Weights of a small GPT-style language model, trained from scratch on English Wikipedia: 2 heads of 64, 1905 steps.
Each number is 128 + 32 x the weight over its row's rms, rounded and kept within 0 to 255. Layers, rows and columns count from 0. Numbers have three digits each. The size before them is the row's rms in percent of the matrix's.

# up: layer 8 MLP up, 512x128, rms 0.176, rows 103-282, columns 32-63
# down: layer 8 MLP down (transposed), 512x128, rms 0.119, rows 103-282, columns 32-63
up103 101:150086169151125118134124103159137130149182194176125144117130138156140131203176231151168096036132
down103 108:130103072133153077075090174176159123141122129145127082114167172121149151143119178109127118151090
up104 093:190187127129089077131179098108184096165206164186124112126168113082153065113102110160125117155138
down104 088:113147078182129107128130179114072170095092081090023138146142139163083111102117147140082138145135
up105 095:131112123117163194160152139119164085142146138157112171140130113048100113076107152115141079100111
down105 099:102147174132109106098122102118147149149014144186127132163145129144080156145131194169156179094200
up106 107:138055132147164180102108123162124120105139093083052065107138130129177079116169101127111148149155
down106 101:162164103173122122091120169135178190085051065148091105155152107117061129122134097094175117107089
up107 099:178160104130098145142159116138115118176135130124103100119150140116080094159113098096148109137110
down107 100:105189146130082116136092127156140134086130127063134070113157140137132167110155140171108087176118
up108 092:175128159146116129193089120203136114153131156096145157097086097112086189146109175181111084158093
down108 094:132123144106119153108157182098142158092149106110118103061138165141182156134118107129117096063175
up109 104:165156097153180149108090122184164179146138207137061162098170137104123151107129141138102149100115
down109 105:139122103163131141143177118213126119140158054113124190151135121121025082156129146138119122161128
up110 118:080148132110108160116088128159134144100041137131106135109157152167117142161085092150143129201088
down110 107:110120088068095139169145135131087202130132127124124169124141069110102129134081136097101175158132
up111 104:137119170122140127128144061099138145120097114173152154131177131129111194105084080106115081106134
down111 104:147074121136152177147144106127112121093135126166110186138116111165160126137176117194134159130064
up112 125:174086099122185093117179154188141144146158129187148141144120093129151125112099138117105156107133
down112 104:060089133118110153139056179087146104044125156152192126137080122146164113150172125117111099141043
up113 104:131162125156102149110080088129167160146153080115076072134119108182112083113131194122099112130148
down113 104:167111176104095133148116143129133152171114061123110069148141143117152149124172117101133156086122
up114 090:151124182149167087131156118135114139117072171153095097128137127134168137159128088097113132249097
down114 093:166117138129091097144116134057128161127123100159097086103143113120144133107104164125138128144100
up115 108:137089106125088124150101070133119097094136098153081127105141126132065147162137134122120037101097
down115 105:084062196126141133177131150152171105152145105113155141123131130090144138130183151138133160122157
up116 103:129136136041106172180162128070156188130112143075124078110188220097114175134136075085136158054121
down116 101:144169125189129123098128128118181139097145170082128118089156104133130112131137118150113066133090
up117 100:158129158112109131139152139138097105146094161143105105134065138115117147115074120150058121076208
down117 105:139154188155076130161089164092178121127102175160140158158146127123106153137085032098088143122136
up118 101:086092102079111117146050171127144151110115086064112094126095148100079152101085096101088148100207
down118 099:155123156177135128095171100130139119222115122169115113126131151163129096114125114096115102109058
up119 107:135076124125149164156138087102095144118134131172134133109122168150219094146128132140172141147191
down119 098:144145144104148125105104182178117077087184083126106111124191113120135069130136097115250111132132
up120 080:133116093118153129149102132087112130122106166179155110163098074083104077085079092116076054126171
down120 089:125116148178109114171125132138109112159129108173138116076183155139119132129151182180145121130081
up121 101:149098162117160138127139161093149132119145145126122134104117123084161154176139085127136104092079
down121 107:101117082111101135081120150126131187127159132163153120156098141117136172093136140135175167176126
up122 111:153108087113136124089125176079159131136184153110155194125118131060174153158122127149093114136109
down122 100:134121145146102140084126140116107189112110189131174135153087107116108091150097107115141121135102
up123 111:138041184136139190129166111154065156153095097164151164114129149160109116142081118114118115115111
down123 102:176130150182116068072113179096135100122149075157053070124128111121135125144159146098200116140182
up124 111:120163185126140141189103083109141136121124146148129115140120168083111187180166145159129098219143
down124 103:117107169137143131141111123102173069108162125099106140102117192175129081170116198206119119133140
up125 093:192148138163161156143159130118155125122140095182180195071132167119167164160109120120145124103113
down125 096:163144123095071125165122116178166110083112169085151134147106158128107072076177169143123135161099
up126 086:142152155105136102166169164138124148194103105136102090117147105111139145149204126175161113075110
down126 092:121135156163147118129127104120084105158130113039163134127134137133189130111151123142136127131086
up127 094:145130111125120050068106143075171163159128090151149102144121120058145099133169106132181069132142
down127 090:110159113114154191107170131136135058108107139151120134147138146159129170121126152178112213106132
up128 095:153135115134098152115099113091142126084126135155150128123150081126140085144180151094082120083181
down128 097:152106176163107095171116206144140167122170151127158152127160083129177135098108178176158176141111
up129 090:191193161130128131124183137096107106108184180125120062145146119139188193126066112193167096106101
down129 092:129136139109133076168076136124067104121103045128109105142122143108077161170132150197101086181139
up130 111:185075090130099143156122139152189030157121210105162092133104159082171148095109118137130169157119
down130 108:124125104083140124077053143135123119162148108156152173143176165162114157152064105131133089154117
up131 112:122069110169109148189183126140128084160121146090156152146166169196110150134123167100137101086107
down131 098:048109165130180157113158146191089056158134103126142140165106070128107109141060113152110125158096
up132 099:206105157149142152142155107087129109168195151132079109109116126102151178156111078116115077088151
down132 098:121102129074119140103148148047117124121139128083165108115192085109109080136127163115081114175062
up133 092:165154121139158126120112094092187110075132087125120142129181130138057160133128185145180066155150
down133 090:142140125063086164176044088162122163129170127169062126108161125062128156126154123119115092143100
up134 101:159146201073133126194079129070132107169148121157184152095166096100126127184195098141165081132151
down134 105:127046125180144110120147093113104070089137109116122134161096171114063139135177108128071110106155
up135 097:141127177149122109033138149157121121149140091076120144149152121174129225105096130107122123051144
down135 094:137132118110103116188126177120143199061140142100090104140200099066181056112142174134153091156117
up136 087:139132085087191113180147102141098148094203100137118132102161097103138138098178115063126132132124
down136 091:167098091091124109150043092164161088130161200099077164146161143076199085190160150059126134127105
up137 082:154110180103128163115095147138117194162171148129079112090178103137113114064146132119082110144161
down137 096:112157114197115164079122128143101139115121087148137183146137138055076133119116072097088116117140
up138 114:120132116125135153158149073087061159124117133146112128135140129092116076117149145151107078109157
down138 099:123110087129167079119125180104142094126117057131136131152104083175078173109066113060075090139094
up139 102:148119147159158122133073098093197069140123122122126091120129155125107122122117092152102093168107
down139 107:106026140129101148104126126162117144126121106182173180140108187141174151155195106068111157066092
up140 118:140098124114136180164096111074162161152142115115146127126176121129148152179093102126059096096172
down140 106:134144149185153113112133149135103150141082073170119157150118139154136113132133133135129163084043
up141 098:207118151165164125152166130148112146078145142145184102039147137116165143104093083148167198133155
down141 096:148121156112084074188109090180149121117122112144109121237147149116084145126150119152187110149098
up142 110:143104108106143159122106138146140088073127108111137158081124109097159056063132166122148108110106
down142 096:123191097098110121140186104114041111172161108182108117122147141131158124116132113115069154164149
up143 098:197115114074078074128145133113103119193090124140171114120107181095139102125095142093108061074156
down143 093:111167151130182123122094170153143058145087132110098149125122123139115136130144134168084133151146
up144 095:134134138098172143113138123088121088102122117100164076154116186126121149156148128090115156132143
down144 095:079164102104119142147120160158173129165094131104106165082140119143107167153175145150117137120238
up145 112:128097096172122098150135106066106129086057146087112079085121171122114153120161149107079110121130
down145 120:106158109113153121225182146152155122116204134115124149145130161081102184099077068110098143075084
up146 102:163148119121142093107111143099095157111100140104084173082134126157137141126169139068114173099144
down146 100:119127093124100136116083099171092108117213169165186175151122142174099097133155145142138122173161
up147 094:139126109107133135107100139084095168137098092140136148122150141180075130154145149119128200097146
down147 100:139136103139155127135143123123101089099137096121179160139111164113109128170104081182114120141138
up148 103:117144144119133132092135099120126104080120112109126113173082156054135073091128159066106105140161
down148 137:191159134058075146100103164160121142137118151121198099037126118160102129101112135185091139165147
up149 103:218100129145173143083114130165130122166120163123114156156126174136175149115115148163139138127167
down149 103:126101132144177164155132146154146150138167148102167148100058135118099112096132148138130048197103
up150 099:153104119095140147139143125134130143070107153104160197171089078104151126176116143156137100124145
down150 096:159180218139138110128042133143124101052110099098088134155132099089133146082072175145077097125162
up151 105:086113148180153146150131144176131076148169174080114116113163117124119101134120117128153075126140
down151 104:107141128084121116113097052165085147170134111198084108170143127118091138113147116148149107131123
up152 136:104146127119082131148193068106073147121076173162133099109102148135137144161102140162099082150109
down152 155:117073142120186184168138152148141137210141160164142108116094086145147126176156126142069209098130
up153 097:155159167137116094183105076168139142165186108145125157140139170073124172145095136137127183109138
down153 103:113114102126093134116124170094171165125095118148125095146116106160156099169143189149113080149077
up154 087:179094091126164113128135102078097116132143106170121142115141165126114149160118102117100111126115
down154 091:160141111089151142061086126094115148108166135089097201159147183077122096188127118120218121105154
up155 100:173113133087135141151152144146161115126152093180141153167071084069161133106159178042158134123161
down155 109:114186066173116083110086153098132149142121087189153132154128102167134152159170146127089132118135
up156 095:158138093158090138094173045205084089149099169124191154152120140101067129131088184101127112139121
down156 094:107146146079143122130158078153151153166153109196075172109107167116110120116140059112142178124153
up157 100:131100153163128146111134144068122141113156147149112144128138102131120149148148169169140112103115
down157 114:100182162104123112143118159109083107131150129129160144060100085159130146138095135132115109174127
up158 098:145177189115154135120169163136171124120122113081096146157106076193150159144052158117134104129114
down158 096:118130149140091158084137141113104151160121053183149160158123165191134177129158147151149122165126
up159 107:148146120156121078118154128135148064114151126074092115161189082109141108170124110143049147102139
down159 094:160136147141073120146136096096146161100157116131154098118133174132082193163095183178146118179151
up160 100:128032090101120119159079152167126129177078131105113150125096141141192120093173102133114074116131
down160 101:102189143139127160109157094111151155116072033141102128152094059105122127119113121132175145133095
up161 093:141166154101195131169149157153140123130099160123165104115116135090089152089106140101096141126150
down161 099:081158104079092084100158144096097155064038151117091151185102136160093126085168162107111075151148
up162 082:160102173110114154164113094110151101191166077132131118140129099125131145084145090191122181044125
down162 084:079129075063101158170113132151092145162136149167097106103147077135153120141174128124123140156051
up163 098:085176146156160179154121110088037129125071193168137106096154117161155142112153095118114067169181
down163 095:112114136087156110060128163168199123182147121145170157129178164142153081104142110111082171162179
up164 094:147084180164165142107151147116152092130131099128117116122134111116094153139069165130170114106104
down164 088:121039160158124117103148138179126129165180141161193133104098137086104125116161128140127076115155
up165 090:112068097095116163140165093150037142111165171126119080107103149145084173079088112132140148152128
down165 096:154135124149163127106158114186128147078117173099139176115154079150207066127115140119123095125130
up166 092:118115190105144162179150155105112122140151164100093128121084135171184100113120116124150144094174
down166 094:122152143121057115127135105187141171105163137160222171160104113084081146216126121102160139117074
up167 092:147131091114080127083151105098103151245179108107127135142197137153121134085184199130115118080143
down167 095:142117132136123100094137147105136126123133158159148121178122135126134109149122123169142165097086
up168 107:122069069130189109078112201136121084093175123160131095158111125111145132139125149079119188115158
down168 107:118113125111105108119101153126108142137132146137155121087166147148074115087140140158156134117076
up169 111:149105095148151095166108183126120134189110124151128167118174138168133023115154143098101069161164
down169 116:144148130098119102141146059127185104069171152063142096107173150170123139163070099145098110144107
up170 094:125066142121144220149143096113112149154145160102130114106131170175146087064146177210093126133155
down170 102:181139147094104075124169152102144084082116156105105123158086083129166130139151155121167125164113
up171 115:142193119104113187165061132149103142137084144132103075160130183152139166123146126091051089155125
down171 103:155101118150146106089133083105168151051129135170146119125127145110056124103152095124083127114125
up172 087:148135142085070170144142034118149114135159100129156111110105109121119137077167123158129123122201
down172 097:093106168155063105112119176126101181117133077108159161111114153081135146077136133125140166164114
up173 099:195100149129107085109171110163151129127135154148156138091177167109132154153073066138130147100182
down173 097:113124075105120158124100182130124147062128112149162073128165109136101117124085151138104141129104
up174 113:110079145112139110162114128170184115138118133139136135156126042117176046117133123129113137140135
down174 108:146109103145177060094140097141064120095194135151063154168127126096161153109097064106122175045129
up175 091:142200186119156166155154151121127193145084121182128120153131120146106107151165114122096113088195
down175 094:118148109072162072111140197092136111106082197111146120172139113094106099095135143155098155162098
up176 102:151133114179121126066155122111055139143106034114146129162165165185193155151105118140132163102132
down176 115:126142149166111123129108124126130134141122069140172126140094157103128148079130090055143077111119
up177 094:101098109159138168088123123063125081110185173171129121137165166133114153117223093090062087100132
down177 099:135086101157125094149159152135112204138134109143137120146074088112160106177091187121116091193072
up178 098:125092137085112121172170171109134076147167136194096189146112107152103130140101146123067138050134
down178 099:125148151118153105114127111175173130073106124165121151112194194135116098172169090114099128105134
up179 093:117082152114111168164136135107104174176112086136103135140147150102069090144143168138164103109077
down179 096:138164156177135123142171078160149125189143198119133082113142100171148138097062111130138171114164
up180 106:074091149162098060120109144173085139145070143107155150133117153112143152113089135134117114193212
down180 103:161113172104179096048164163181138140128095147138115104160169162134152140174155125167139067085081
up181 110:094123110102153171116084152137117087117146143151055091144183106083123122123144122114143123129157
down181 100:112171137150181139095137164137100099181121162065110132147102083155137096137133153146164143153140
up182 100:072124102135203153150163151078147124130126008089136124074123129102186129162159123128109115118131
down182 095:166131113180110118147119132154136142124160126097152116154100166188094139141058131153062076081153
up183 098:139112132174161130150138116109142128190125121130107158119090167084143147136137090086101145177124
down183 099:152112140147149132131158094083134194116143116150125114133140127170082098096147169147156119217159
up184 094:155157149123147158080130132158188111056111132053080169079187119122162129158110077146140114199196
down184 093:098145107143113118173101055101108184158130146175101101097145152155117141156118138103106110139126
up185 104:132152149114127168114139096160167137088111119129151094158126152159135097166154184118093104038206
down185 094:187093151156139148140159081128111113125139129146150144106094167109114124130149144106152085096096
up186 094:190074140092138104193122138125154055154180136141157100113135137050129074140182144137099147124157
down186 115:139162093116100106100151143151123139117195158126132162153098118112143109132158138182088134152092
up187 098:130162107119104072079127126168134138116173130084152147120079174076100097152129092092116133155140
down187 103:124147103128096138155147153096107119129124069167079119166127158158143161105142122127130147095111
up188 092:144155091084136089116164063064153089089127123157143187208152150109125141133159141190118102177130
down188 087:130116125159114196115146148107151122111102138114087096092126082124208131132105150158161092133104
up189 101:141146154108198097118110140136153092181168150164138166136068196127096117152091067142164116155119
down189 099:104103126114084121100158139131129125085106122169158146118066123136154080118107121109086163050073
up190 093:143142128097113184064147112128153087107085100171182112089130149170188108110076138114147112110140
down190 097:159142117156050188166135166036103143129134112146122138147151110140180127123152093116166164137176
up191 115:116106121127175173090101121129134141106116121164117165168131114143138120166146156091116184059089
down191 108:120163117141108119092122119214107131141106117082112088080183071104154170103130178182180121096146
up192 090:173110091116044129127116092094175119094196124150169150076153139163118121165105148109046158140158
down192 090:103172195145119063071070113163094116158108128180132152162145132129106143167093142080124149072133
up193 114:077106143153092063120072131095202100134150161095119186141175121107150111174105085129128114111137
down193 098:147180108143127111137153101123086165200110113106202110122108080091095217182184122135078146100084
up194 119:132142080086141131146135097154087110159159111079147142139119142118133077132074103221132139179168
down194 109:050112148102096128137156121111129101086088134153144092117205119073054125114103209173116151132133
up195 104:170174175188134104130115128096127139125132126093094165135150193152124149117142162119141117098117
down195 099:216134132144141150153089129135129195124172165139086132113103099184151121108091108136132127114116
up196 095:101169069121139106183148103078192130107155109150167126096166151142140181151147116134126162106089
down196 100:169125176158149191101129098138115088151131145135129165165178139119102106083112116141103073143135
up197 111:143079170113133160184127123139136144118151112186157053131112146146115139175110142154106112110167
down197 109:151076149095155111140075142103124129105141115119110152123198167085135121170158160122127104142152
up198 088:122122135166087130110109057149136158132142164104106155121129122133157073182127128129112127088122
down198 088:117205155142139100111155170093097127110086136071180099186125140119093134141133162104151138133132
up199 102:149184099116151144189167100102122165167187100163189138133132128112115167146106121161107128151153
down199 103:172128136095129194088105184110143156104056129086068103178131101114145101129134188066122121147118
up200 102:145152137068136118165154076126223105112089143154169109191105127127103157076111154090089072104107
down200 096:102121076116111099121158134141118105136040144145118129121063157155108081084136131158137135153106
up201 098:157162102145100183138179152118131095125070117164099151074123169110126073162116135120169150103096
down201 109:143108121103152123116110136138120152068131128153189133104165133062146119152196111214178151151092
up202 093:143118124160144131144154160162139103106176084055131155057132087118070085061134132108118144130097
down202 094:152095181058178125115108094133123140091106111182092168133119125099141101181123173178123102108173
up203 103:101168157154180121131108101110089081166150089117163130133159107137135120126120090109160110121113
down203 101:116131102152128107129166083134189100121162113164095111108059202093094115168132167084157151145091
up204 100:146095104149131174119162113135089088216173144147098200114138191092171090152121085120137149076194
down204 101:102146142180097123131114167144114107126131149117146118117134126123143157133073071154136153166139
up205 092:130084134125165161179100116159093109095169116125161154185152116147158091189156095127160129116111
down205 095:157130079119118102153101075090077136170065111120095172168125081143137175104125090105129111125157
up206 091:183089144126189141060140091160078129157117039149079133190140120141097124100130145113099159108090
down206 091:134130168105118133122151141155202134137047126146081154123150118101096153175154095132147081122100
up207 103:127194087086186101103128066133154147068166101110111157130144135113086124110170122134052097089072
down207 105:135103138069128116132149126116169107073127139156114142129119122119087143123073062151099148092180
up208 085:098142094134113121162122133130155133147137094125182098136138119173129194150135124122099147165122
down208 086:105087146147130183150169101077110128125111112144089140155115136069145130107148112139182160134123
up209 093:120082138115119164142070113154139209147099148114095115101121147083148162136090117151117077140192
down209 095:178118110123131156160098115113119145182116202131120193149167089078137160146150026151159157126099
up210 091:136161150139104097087106119073076133124089116179159147107147116177201145054133094087089140084129
down210 106:141063107093111148123110179162139105155162143145122113107156115096081133164144125150193074127139
up211 099:120113133159134144093160114092119117117207143117165166120157156207136159106145134107136159159141
down211 099:151125111179137100102102089138138150139144133162124125136124142101130112114137191151065109143156
up212 096:156113174114066086107110067148131083150120090153199150131126153150141155154133172130122124149134
down212 095:084135130119126060076149139099101142100133129144114145117176134092085085048137085143177122081082
up213 086:151162116157108122130106178101174106139221161183137116151141127147132169139156141154104150020136
down213 090:081152141066154150134153125136204175112126147035127137189115132142070209107100150134139156115150
up214 087:158119161087099144103087050121129152153128144072085191133128125164068083161145088162113138054111
down214 115:101153130141088085192043200106135174124143161142133168091163084119177111171096118101133118098134
up215 106:138088055089112178117114123101114131191183173131154088142154136161111104057137148134094114145178
down215 102:161102132128182121096086108127151086108097108183059193135079169122143129151104139143130114087152
up216 099:122146094179105049131131132096144120100159175107093113132165044109149130157184088125092110096185
down216 108:100113115094070159149111193115204131141137075159133126104136084142124096134103126148129091079112
up217 117:178107145182146160128143113133145166122147149119108133102126116105110133135112196139146082137194
down217 115:168100098112134119098106146071124120123111172145097125121047095175148090152111105105170110111166
up218 096:207159084111133102058156160056177100139141108159162106113140099139099119133154153163192110094151
down218 096:111133156090115149124152161182117123123102065108171076072090111106113127163166090110183153151161
up219 103:088095108121133088120089175131115098129182138106075159146106183143151084121085154152090137092143
down219 101:084159109130136068087162112126122083100152078187109137114134097148098150161141103154114165101160
up220 107:199144149081159120180092119174110099189147138147189132159138085116146201151067168119149133109151
down220 108:143113172098071150113130119090147104078079155079126086126110191166115118123119112051128139150099
up221 098:141174061119156201129132189118125127150073154139151099081148142125145087126067086109122087128113
down221 099:102185146120119105171119119144117143150116127133118134103131155096161189087110137119118128147129
up222 096:156133112172203112159079105039158134103191142162166112160157069125122121160121146115143117133133
down222 096:099133093144118138103162154083097117092086079157134108150152138102145184131176102114136117152114
up223 107:102127147120053088162115070109086172120138087147137112115101125082167124142122141132145130104110
down223 105:143119126124138125103085127113159151122083177125166157145083087147142108128160041121143149115173
up224 132:192084180109165134095157087119077170159159147108137085119101073066086066174093084136145077088147
down224 101:129194110107098148164072108110173141095166147103153148131127142150140113136078200089104049115198
up225 094:192081155098151088127108080142149099165116177142172151155106098092133181118151111072119152142128
down225 106:119163133167115136120130133123126061069112116062114169116096157134142091117073142195146117143127
up226 111:175132123078095183145111105130153089131146111069178149171161121078160195061203130130146141152131
down226 105:094119174145119088140108071110119178166123149195144142150135119217139068122120115061177074092147
up227 097:118119149080104135113122077137200151099121137046100087105118149190110135163083175206134075197159
down227 089:155108167129177116111149146174079185137164161134150097093107092073189119135179058169143160126110
up228 109:135055135130056143066137141132091085184151116099173133134183091112133099116065156109125116107164
down228 109:128104099055163132131187147091106158116155145175159143193180144126112115152119142125142147145102
up229 100:114106092095175097084118079142127071146111113101139161142166128117172136144162173080105130118144
down229 103:084150117127141120129152137133131149118155122098176131108137138107163102136137068148121122128162
up230 092:110221103180104080134084000155167090179134094097123037093146134129153094155082120153176118131097
down230 092:172103170159114102128126074154107128140105129160090089114135078130121147156119110140158120135134
up231 103:123162131093150151102039121106142136139055090119177101126128141115131108156123166115130126074095
down231 102:130091117151153120072075121137079155112131124171124092065118075134159114193121101145133090143155
up232 095:164144179063137093098194097095184168094101173071110112108183177153119172181129111144135151093174
down232 105:195121121112128106113119150132106090135102136211160094135154182156169131182146144190171136114148
up233 096:118156127126052132135110072113154133141118105110113098130125148122148160135131084083113168108123
down233 100:127172146126093153149172136136125140128131205090172137121054091118090099108126121108136118121193
up234 102:149147132162159142170109160150132155138138145111103073131145121145163157120146121167157079103092
down234 101:065135164055123127167158130117083176145141133168117130164125080133187115126130147077151171116155
up235 112:156147178125129089125107116152100155169123165142107194128077154155132103134163142136104141098156
down235 113:108133175149154130127157094116128121095129176140109181088103144088120115075169128173116122143126
up236 110:170104157123069171126069084092103077185180162142140170118178119125163161106148120121108136160085
down236 104:134105136168186140093138135156069131150085142138154106115126113147117162157137113077112097156177
up237 087:143126144105162178135187154166127038150166101090165133111167075092134129140111203142125150152103
down237 087:055178143147103078088099119109171207150131099135127165112182157120126128094123095140128121151108
up238 118:182151114093149185100184115115137136151187161108115073130146163125107159126159079085122133099161
down238 118:079109110140152145135148177064141110135172158109086121126184140064093168144164125108135129143101
up239 094:101140159153142099144130154160112087114171124172138129143113131232130111190137135087143091147117
down239 102:152181058171129201174147168118108141130126138156109129086117100062178159117129153180145125174087
up240 089:161140122115114143126069164140156158092102090103112129133147088111143136154167118129105105089119
down240 105:162114094038153125150124157081079177134160137141133101126157118123128155121132151106104129185161
up241 091:154149137160148112121120155057099148153083100118152150110188142145144106111131138099118120181130
down241 091:140092119151130131140112104094192134161157210118111128119130086104133174144130129152076144120111
up242 096:120077126151109069147080171112197099115136180135128172121138116054124104082070209151154144062119
down242 097:070136173178181163135193104149133123081127150138190155111100152148121105123076103147139130174163
up243 094:152045125107158079124178101134093136108129181110107099179128112183093174121138099123147164129179
down243 098:150156167104158132130121110120145100136107176129097117123106033105106175154065167134129139134136
up244 099:110121136091109083164172156128128130106093145134177120120164115148130162105100146156126097117135
down244 103:122115080236062124143062089082128097124171101111127098162115157128151109150102079116118112063139
up245 096:158148117153142157094138099155095052103154088118140123093099093148164192141046131168156108119105
down245 097:202091176105128129103139153151115162170164131167154123152102123154151095089125109126115136114130
up246 095:168137110129185112136118156156096101158126104112160106185097121150172193147116108153126095165137
down246 094:110167099154144125134088161193119185138116123101126174131161118117149138092106127174093091191122
up247 095:102127142113094101097177098104145164095126159134135096143092169150135139165102113211113088140133
down247 095:108058119164138141132136112168113105144138205082081131122072043095130118149178146129122191122156
up248 097:141130093080140112138170158161095039127152151146133139123142170147153180110130121148068156117181
down248 103:120165126164034181179134168112142149145142148176138104145143182153169164123160126081115153133130
up249 093:131151105133146116141153110122122105109108142181116148106153184180151052158041123140176141093124
down249 092:173134091100146101094129121123117076119141165143095163132130141132168128132199183104140193146132
up250 094:100140130139147082146159127108136117210087135166116126112178130126162165135134164125142101105147
down250 099:129201072080136124103042099143098148093094113135109164155140114132139160142168048173120141089132
up251 095:091113123184096024146103162208142106115162110104118127122122171189150117150102131090133128128137
down251 101:202144082068088126124152101113138166096118148089185095115028153190116159109123156134098095145084
up252 096:092127178098115128066097089125142100135081124135162096162182064063105126158161122118100183125132
down252 115:085119068173143112104154103139110131140139059146113145125122117135139132133152104138082093149085
up253 114:199102121093123123148159062067115127168112139173148105166139171150171120106190108131107079081106
down253 111:130103167126169104109146140186118148089158124118124172126088160148128187153172156170099082119094
up254 097:135161096066100119079194133162096096174096133105159150099142115134176109137124083092134071141132
down254 095:084123136108127145127085173117145120115132129095116122100146163098085089149149078170194138157176
up255 106:139186134125151167165039117146196123135091130099160121170105149142135100121169141090079128127135
down255 103:192156089103140129159157164097173126156102125063181112099119121111136118120125112154108109104115
up256 105:150148131170154175142142127114168144163176161091155176161164169093175104160133127135145104109131
down256 098:158129072119121159095148143118102135130120113172146129125164131160075108105097163179122120146120
up257 106:113200154086099124125114116097160076123089171139160046152142163111106091108083132081122094155142
down257 099:098064085138126124073120131157136108145143090123149105118072112150065202148138104085154110118108
up258 092:093153157089103147141155099119195120191201165135146129092095148101161129115105155185125114069127
down258 094:117147084141125138058197144086107115160092137124157080168130118153071124113170136181123129093144
up259 095:111180140157152086138134106065139116136147072103130133141118105118215176183220157150110129105052
down259 101:149109210148128110137150062156100097067151168135115145142168163114126124135091215117143132093128
up260 110:115151149164089154154153121078166131102121164135070118126163124108130138194131138111144128079151
down260 108:173124097147105126114128137110045121143119060114156086157103155139131124118084100105127110114118
up261 094:156069140123112111132124129133175082094097105148144057117171094087180088145133157067102133074139
down261 095:108118082157129108164172087115168118127098122129160168137119120138185118126183153127161075167109
up262 115:184125121095163071178101131159088190143143102103120161102162157129143122125115179138102163122136
down262 111:075105155102109124109120172165053099131112114155153163150128127180140168167100099151160121123209
up263 100:126126088119082109161112109134131136149090155097144136101165080121198117103077110129173153109131
down263 096:123123157117142155131143151062110169148104146119144103062148138172106116143101101140153113111098
up264 107:137151162171152151162090105132185118128118149171172102123101148140223094087128128090166122124115
down264 109:153162135053175137139128171058112125094184158101159096130075127108127102074153159154092210167105
up265 100:118163163172096165118194095136122145145086130168174109142140064144088108104145136090145043182150
down265 099:139162089125141096133114153111145070151142174103176148152145132145193104110167093095127115049133
up266 104:097147133090167150079147137104173127132099114151146127127104154137149135130115098142182086112145
down266 100:158069083140113145116103133131133164069117138163075098149168151157137138096189169134067107144191
up267 089:124158126123165141130114166111090163118129132181066129126132162116156129110127085136096126099181
down267 081:098137189169130089100111151110123131173136145120105133103128062091139129145126100139144124064094
up268 099:110142138083148138150158096131153113138133057162171086114144112138176164063112109152119095192149
down268 092:118121185129111144144116106177104109129167163152159161173140132149153160159147145138075084096093
up269 099:127097171176072079133104128078151119122127076115108160178116071136125181130094149111105105129177
down269 099:166124178117149067160086151116150137118135118116122140063134165129103153139135108097085126135137
up270 096:136083147134095199080134150128172098130140168167150101097161084074133127148097151199145116084161
down270 096:139089082128098170066097142140087109081132092154065142108093113069145087153199114128137101137108
up271 092:203103105143106126082147102083106176132100101147182183118118145117153139109079107085113062125134
down271 096:162129141091131073101107130133095147105129150121083068114209131089174070094122127127151092142093
up272 097:148132079159098117125076130163136121144137136075169125096183082157121120130089166166103125170107
down272 097:053135152146108154082124123069079088070161154158108140149123118147139136123166115130137184140146
up273 110:105143183088166165157144111125221136089150171162109071129110140055135197130048103128095133126080
down273 113:192191114154142141085142079122102125114127080103082098139089117154119135113126162125153110117092
up274 103:137153114131133122126148163152150189117107099159120156092111108147112065182104145127139141087121
down274 103:102111101123063207105069169111165105150140123163152057139071154136158165104204118160208122156069
up275 118:171179222113089141076152113130134114170147130136164105110188143118084184125110118109112101121142
down275 115:161105131127120141155122053102172133093123152103188118192110115124129063100144170080159149076127
up276 100:101122118128096103150054125130132066150132110108137137161097152101110177177107117140124091108106
down276 099:108090139127146084154090103159137085133161099102166111080076136180062131146136094127091149101132
up277 089:175116128067112103109158172102170094093083139133134110129152135094146175088154095167114102101212
down277 097:139115117138108154129136177111107184075153160134107181082113142188153100168155168166121118092111
up278 096:122098066122097163133166134149124131155094179166218110118163117073099095123103103150095082140117
down278 097:142184075162048129084165139139143126143110134179069097097162133134116175105164123121096091122123
up279 109:096141135102143141126122073184165122148095184072110126153144159192147040088134113176163139129129
down279 109:154148142125127141144089119118113131133123097117129084145160111139115104174111126119121137131121
up280 094:158131119127126152137060128100135131130143158179135065139164176101169108141118146059090095127129
down280 092:164171087081160121105148070085184114150117112135095113160147115095127078109125081119106090076114
up281 092:154160169162150119108106140131179127159145133150118173157179100082156204124155133119126066101153
down281 093:089119176109178130156111133170103114088137113079174127071125098111100061179130121081130125106118
up282 101:159099095066167130136106114104080083128062089115124180173099065118169080116121147104122146100082
down282 103:136199110136141176126124064182192104093161139108107141152173155155140151176084185136138132070130